config.yaml
beta1: 0.95
max_grad_norm: 1.0
decay_fraction: 1.0
z_loss: 0.0001
dataset: "wikipedia_en"
Each number is 128 + 24 x the weight over its row's rms, rounded and kept within 0 to 255. Layers, rows and columns count from 0. The size above them is the row's rms in percent of the matrix's.

# layer 5 MLP down, 256x704, rms 0.163, rows 51-99, columns 640-703
size [ 98 102  95 100  99 100  93  91  99 103  98 100  98 105  95 105 107  97  96  98  97  98 104 106  96  94  93 102 100  99  96  99 101  99  99 100 100 116  93 101  97  97  99  95  99  97 100 102 100]
[[120 107 144 138  89 169  97  97  98 123 117 119 137 204 165 153  93 153 160 161 144  99 108 138 125 125 144 120 153 131 161 152  87  85 112  88 143 137 138 135 144 137 142 134 133 148 144 169 143 125 150 157 108 131 156 124 112 147 151 128 153  82 112 132]
 [158  72 102 141  96 137 118  88 152  96 135 111  96 126 113 122 148 164 139 158 114 109 115 139 136 120 122 112 151 104 125 118 125 136 141 132 155 163 167 123 140  88  97 101 114 165 128 135 139 155 131 119 162 121  85 148 114 110 144 103 112 102 162 148]
 [158 137 132 116 132 104  80 118 115 142  94 134 130 138 124  72 127 106 116  92 121 120 107 131  88  63 164 138 163 112 167 114 119 129 147  76 107 125 149 157 155 121 134  92 105 127 149  85 120 125 139 118 136  66 107 104 110 140 127 122 158 168 119 134]
 [ 87 116 107 126 160 122 157 139 109 147 128  86 143 112 150 112 138 160 128 119 104 148 133 102 140 136 138 134 128  90 106 131 162 127 127 124 120 146 139 147 175  92  69 114 152 144 153  95 142 147 160 142 167 125 129 147 134 149 129  84 133 125 112 143]
 [211  88  96 144 155 148 119 168 100 139 111 146 136  95 129 128 135 125  51 146  95 133 126 135 154 155 121 103 103 162 102 133 108 136 170 116 109 151  95 120 107 152 129 133 105  93 116 131 153 153 145 144 181 144 146 101 178 135 125 121 100  98 162 151]
 [110 140 126 135  90 108 107 121 195 123 103 126 164 132 124 155 152 142 122 125 126 124 139 155 162 116 147 113 106 145 123 125  95 105 142  88 136  96 111 107 168 110 162  99 117 113  95 115 127 120 124 143 127 169 108 116 146 123 135  95 181 128 168 153]
 [130 140 153 156 157 143  82 121 101 142 113 124 126 134 106 125 139 173 199 141 150 130 116 120 100 160 125 128 111 174 145 141 113 138 128 129 130 115 130 117 173 159 126 160 145 131 151 144 134 127 143 118 130 139 159 130 107 111 120 120 109 118 156 105]
 [139 117  90 146 111 150 150 134 128 120 139 129 128 135 127 136 133 116 107 163 119  96 170 164 114 117 132 135 151 149 102  77 137 138 176 141 118 163 175 124 161 102 103 134 120 115 157 118 117 118 159  94 117 142 128 133 179 129 155 135 122 134 133 138]
 [130 130 127 120 132 127 101 114 168 136 121 118 139  83 107 135 129 141 125 137 144 154 111 136 122 149 113 137 140 117 170 153 160 113 151 165 132 105 122 154 128  73 113 119 124 152 111 119 129 145 142 109 146 122 106 114 133 111 141 115 146 160 136 109]
 [197  93  94  91  98 111 116 157 109 112 141 115 101 124 146 144 125 130 143 130 112  85 127 147 106 153 111 163 127 126 132  84 119 155 137 125 105 122  99 113 165 165 131 105 151 107 116 133 121 127  97 132 188 150 121 141 100 117 178 172 104 119 134 197]
 [138  89 148 119  75 112 131  92  93 185 113 123 118 136 153 103 104  89  60 147 105 137  97 127 101 118  90 102  99 107  95 173 141 142 108 109 138 103 111 108 136 108 152 141 173 105 131 181 116 105 118 106 128 168 118 108 103 108 134 156 134 141 153 138]
 [128 105 130 157 180 146  64 135 109 155 118 131 105 123 128 123 103 113 120 125  91 190 107 152  96 134 132 114 117 124 131 104 127 129 107 134  97 141 174 150 116 147 125 129 136 139 107 127 123 184  91 132 145 153 124 113  98 150 123 140 108 111  84  69]
 [ 97 169 101 130 187 123 138 165  99 166 136 111 143 169 140 139 169 117 122 136 163 131 137 134 119 114  90 134  58 116 111 125  66 122 128 116 152 191 117 127 107 180 147 136  70 127 132  83 155  93 130 115 111 151 117 123  96  95 168 137 117 103 132 138]
 [129 133 118  98 132 134 129 121 125 147 137 126 197 127 120 100 136 120 151  91 135  84 110 121 116 127 130 123 129 118 122 145 120 138 132 136 115 127 162 163 173 118 156 179  99 138  78 152  79 116 141 101 124  91 135  85 156 121 134 148 142 127 129 142]
 [104  93  92 120 145 111 119 123 130  99  98 155 160 154 119 141 151 146 163  92 123 116 140 146 156 146 135 141 137 129 112 135 119 125 129 174 115 121 136 116 117  97 134 110 156 174  82 156 113 144 148 128 155 129 105 100 131 141 101 131 151 108 102 180]
 [ 97 100 161 132 149 155  90 105 148 156 135 125 135  96 124 133 100 117 120 112 117 102 140  94 110 118 133 146 193 179 144 133 104 125 121 139  94 153 141 142  96 142 132 107 133 138 148 110 101 140 105 153 114 142 123 144 136 134 108 133  66 136 139 139]
 [115 116 117 129 114 116 146 159 127 106 141 153 105 141 161 110 144 145 111 198 129 158 117 124 132  73 138 163 142 143 146 137 148 157 124 102 159  67 155 128 147 139 135 150 165 183 115 205 155  76 119 187 109  95 123 145 120 160 120 100  99 151 128 113]
 [123 117 154  89 127 155 128 133 102 115 138 127 119 160 118 145 168 136  73  94 147 148 110 167 150  83  99 163  86 106 105 156 124 122 137  76 131 113 148 120 135 104 139 156 104 123 102 142  97 115 110 150 132 135 111 110 117 129  70 133 139 126 102 109]
 [176 116 124 116  98 150 124 116 124 102 148 161 130 128 146 116 108 118 115  90 164 141 136 134 153 107 147 110 129 118 141 117 120 120 124  86 164 110 157 138 115 121  88 172 104 163 122 131 129 132 172 128 135 117 103 100 163 128 142  95 123 158 164 192]
 [163 163  78 142 102 131  88 130 141 120 152 111 110 141  90 119 103 123 139 114 126 132 127  75 100 137 126 122 140 143 108 113 149 154 174 145 136 131 127 143 114 100 115 156 135 144 150 109 109 154 118 107 102 167  94 126 100 129 115 112 141 121 109 162]
 [146 159 119 139 138 136 131 152 100 106 127  95 154 143 110 116  95 150 139 178 111 149 107  98  80 117 153 135 132 142 145 150 133 138 104 190 113 137 143 157  93 147 108 107 160 143 137 135 185 143 111  80 156 129 117 145 169 166 111 129  98 139 126 147]
 [186 163 150 100 102 153 167  98 127 125 103 155 115  99 131  99 120 118 115 170 101 102 147 176 140 110 118 143 145 122 116 123 148 106 118 104 143 148 141 155 103 149 132 107  73 142 141 165  83  74 117 153 129 188 110 134 135 102 105 167 167 159 142 106]
 [106 100 163 126 146 108  93 178 160 161  89 145 130 146 138 113 119  84 110 126 123 112 124 140  93 161 108 154 116 153  96 128 145 116 177 163  75 186 174 114 101 119  97 140 144 131 153 137 103 128 109 150 129 101 127  88 115 160 120 116 117  97 111 123]
 [175  93 111 116 148  92 113  87 137 122 121 104 149  99 143 161 129 151 129 125 119 151 119 121 137 107 164 162 119  92 159 103 166 141 146 159 124 155 141 124 116 132 104 118 120 140 190 113 134 153 114 137 149 147 166  58 148 135 107 114  92 156 122 139]
 [104 115 110 144  96 155 126  89  95 113 173 116 116 100 120 128 171 128 134 107  99 128 127 121 150 107 141 157 102 105 122 156 148 133 118 122  99 115 149 108 108 216 121 127 213 135 136 164 128 110 154 123 133 177 162 125 136 147 117 123 117 125 144 142]
 [146 126 142  91 147 113 132 106 121 135 134 121 140 121 118  99 125 150 149 134 121 123 132 121 130 145 165 123 121 167  93 110 109 122 104 110 109 160 160  86 138 113 146 167 144 104 128 133  86 157 159 147 128 100 140 104 126  98 137 131 172 161 137 112]
 [122 152 125  79 138 116 140 160 126 173 154 130 114 106 164  95  99 120  93 141 146 127 140 138 137 127 148 157  90 119 117 138 172  98 126 171 144 142 102 147  90 117 106 121 139 131 154 144 156 144 116 128 107 153 148 131 151 135 164 124 158  96 105 116]
 [138 129 127 103 117 157 111 155 127 124 120  95 120 109 113  98 130 106 120 157  85 132 177 144 110 112  88 164 143 126  96 109 140 169 102 139 101 134 148 118 132  99 137 139 107 145 124 123 137  79 158 137 164 129 111 144 163 129 142 163 106  88 135 155]
 [132 143 120 137  92 159 125 121 101 139 136 153 143 158 153 116  89 107 102 130  95 148 131 127 120 135 142 105  98  96  94  99 106 125 129 106  80 107 144 136 104 140 144 130 131 121 129 153 120 101 112 124 159 121  60  91 122 105 130  77 180 120  88 114]
 [138 123  92  93  86 115 160 142 115 133 127 108 158 119  72 102 131 194 106  81  54 166 138 122 115 151  96 141 101 161 143 148 131 102  98 139 142  62 108 105 115  77 150 141 142 138 154 103 137 145 148 104 100 149 115 128 123 169 174 110  94 111  93 115]
 [126 157  99 130 129 125  93 159 139 146 130 153 135 110 150 120 111 139 117 105 114 163 142 170 143 108 180 130 126 174 118 124 143 118 140 103 137 165 171 119 133 143 111 129  37  98 125 139 164 120 114 121  93 128 116 125 154 159 191 165 142 127 164 163]
 [123 114 148 146 148 171 146 149 109 130 118 163 111 120 124 156 120 152 121  98  81 125  84  88 151 129 131 110  91 136 122 102 140 144 124 116 133 107 141 129 154 100 142 173  88  95  95 112 163 141 117 145 112 157 140 136 138 158 135 102 197 119 142 122]
 [124 152 116 136 157 150 132 134  83 145 119 139 139 150 117 163 113 112  97 168 121 108  93 139 152 144 120 152  70 149 125 126 101 122 149 159 135  80 103 136 124  92 120 109 114 127 152 119  89 136 124 111 127 114 147 108  92 168 173 115 138 124 146 119]
 [124 126 106 140 102 159 131 176 119 110 119 152 120  77 156 139 155 146 122 119 116  93 145 121 111 113 112 114 157 165 168 104 175 136  81 133 112 120 111 179 103 153 117 169 151 160 134 119 116 159 102 145 127 145 139 133 116 109 109  99  86 115 123 114]
 [193 145 182 116 133  99 102 102 118 127 169  93 118 153 122 181 134 135 141 132 105 100  85 149 156 128 114 139 115 131 150 140 144 155 141 105 125 104 139 119 126 129 111 148 152 144 132 149 120 142 118 116 151  86 144 136 116  83  93 134 111 137  99 137]
 [135 113 117 110 107 141 133  88 137 120 112 123 112 144 123 114 138 151 141 132 108 114 116 139 127 144 146  74 116 117 154 116 132 158 143 130 114 142  93 100 162 132 133 140 138 115 131 137 105 145 117 103 170 112 120 135  82 138 132 116 191 144 158  95]
 [136  65 141 127 136 126 116 145 125 101 158  97  88 112 108 171 132 117 114 117 133 137 121 156 163 107 119 145  88  80 147  85 135 137 122 129 144 146  96  86 148  91 115 103 148  99 106  85 132 102 124 127 140 136 119 120 138 108  99 181 144 146 143 104]
 [160 113 138  92 108 102 128  96 118 153  92 131 124 102  96 164 132 113 163 102 142 126 124 108 119 189 138 117  99 134 144 125  80 114  90  84  99 146 107 106 108 166 157 168 132 133 130  98 144 102 112 135  99 119 125 106 121 138 155 125 117 142 147 133]
 [118 111 167 130 111 135 159 145  82 120 146 128 153 123 162 140 116 114 129 158 148 130 173 124 132 156 145 146 167 135 122  95 152 113 180 128 170 133 101 151 100  79  81 115 147 183 114 132  89 145 100  84 153 126 133 130 118 144 142 169 109 141  84  94]
 [125 141 156 163 103 134 131  96 131 103 155 109 138  98 142 130 126 127 148  88 107 119 147 152 158 143 135 144 128 112 127  88 143 132 136 136 160 122 132 149 147  80 135 120 109  96 113 157  79 187 128 124 153 121 107 153 136 140 119 170 184 133 125 103]
 [150 163  83 135 157 113 108 145 127 131 172 117 110 124 144 127 100 139 155  87 131 121 130 119 147 109 125 127 121 123 144 159 112  84 135 137 105 108  57 117 179 144 142 111 185 113 155 136 108 144  67 112 169 145 128 125  93 117 100 148 111 153  93 114]
 [172 140 135 125  94 129 156 148 163 129 148 122 135  83  96 123 123  69  98 122 117 137 118 141 135 116 153 131  86  99 133 120 135  85 130 127 152 167 119 144 146 108 130 142 148 159 142 121 133 118 108 125 119  95 114 126 117 127 111 161 119 119 163 100]
 [153  86 131 159 131  50 103 122 167 155 168 126 138  87 152 118 123 105 164 143 175  89 137 158 143 124 107 122 187 150 162 121 128 161 125 179 125 160 103 118 127 177 138 156 120 133 118 176 182 131 109 142  96 140 141 199 144  89  93  87 146 113 133 126]
 [135 111 164  71 110 116 135 120 165 142 149 151  95 153 175 158  82  91  95 124  91  74 149 127 112 122 158 112 162 138 168 146 126  98 109 159 137 112 145 105 139 135 143 123 142 133 120 127 157 162 104 130 121  83 142 126 105 138 170 132 135 114  92 120]
 [116 138  91 112 124 152 135 135 167 157 140 104 131  99 112  89 106 101 130 155 118 106 103 146 138 111 130 111  78 114 111 147 157  91 124 140 127 121 145 140 126 138 131 118 141 138 136 151 129 140 119 123 174 105 128 122 178 158 123 172 139 120  97 112]
 [122 112 117 123 135 104  96  95 135 131  91 138 115  87 103 160 150 137 153 122 136 129 139 120 139 165  51  85 142 162 128 155 129  98 166 119 164 155 114 141 138 108 145 103 132 160 109 143 164 160 125 126 161  73  93 130 137 145 126 125 164 107 120 120]
 [ 75 118 180 136 113 126 138  88 157 159  94 146 160 129 113  80 151 126 169 148 115 104 123 115 103 145 146 155 110 118 128 170 147  85 104  92 136 119  94 117 128  98 138 147 170 134  89 122 145 129 107 114 113 139 145  85 101 117 121 130 156 112 125 183]
 [110 100  97 147 199 140 145 142 153 143 146 122 159 136 115 172 121  98 108 140 170 175 104  65 144 108 103 140 128 102 120 150 134 105 129 116 129 141 148 129 146 131 153 122 119 122 120 111 114 130 104 135 108 160 104 147 151 110 129  93 146 136 132 122]
 [165 147 110 101 126 126 124 131 158 127 170  87 154  97 145  85 143 103 140 138 146 124 136 113 146  95 170 131 147 113 136 134  86 124 135 165 134  75 141  82 148 127 122 106 140 151 150 137 137  94 142  95  89 133  99 116 131  77 144 150 115  98 145 110]]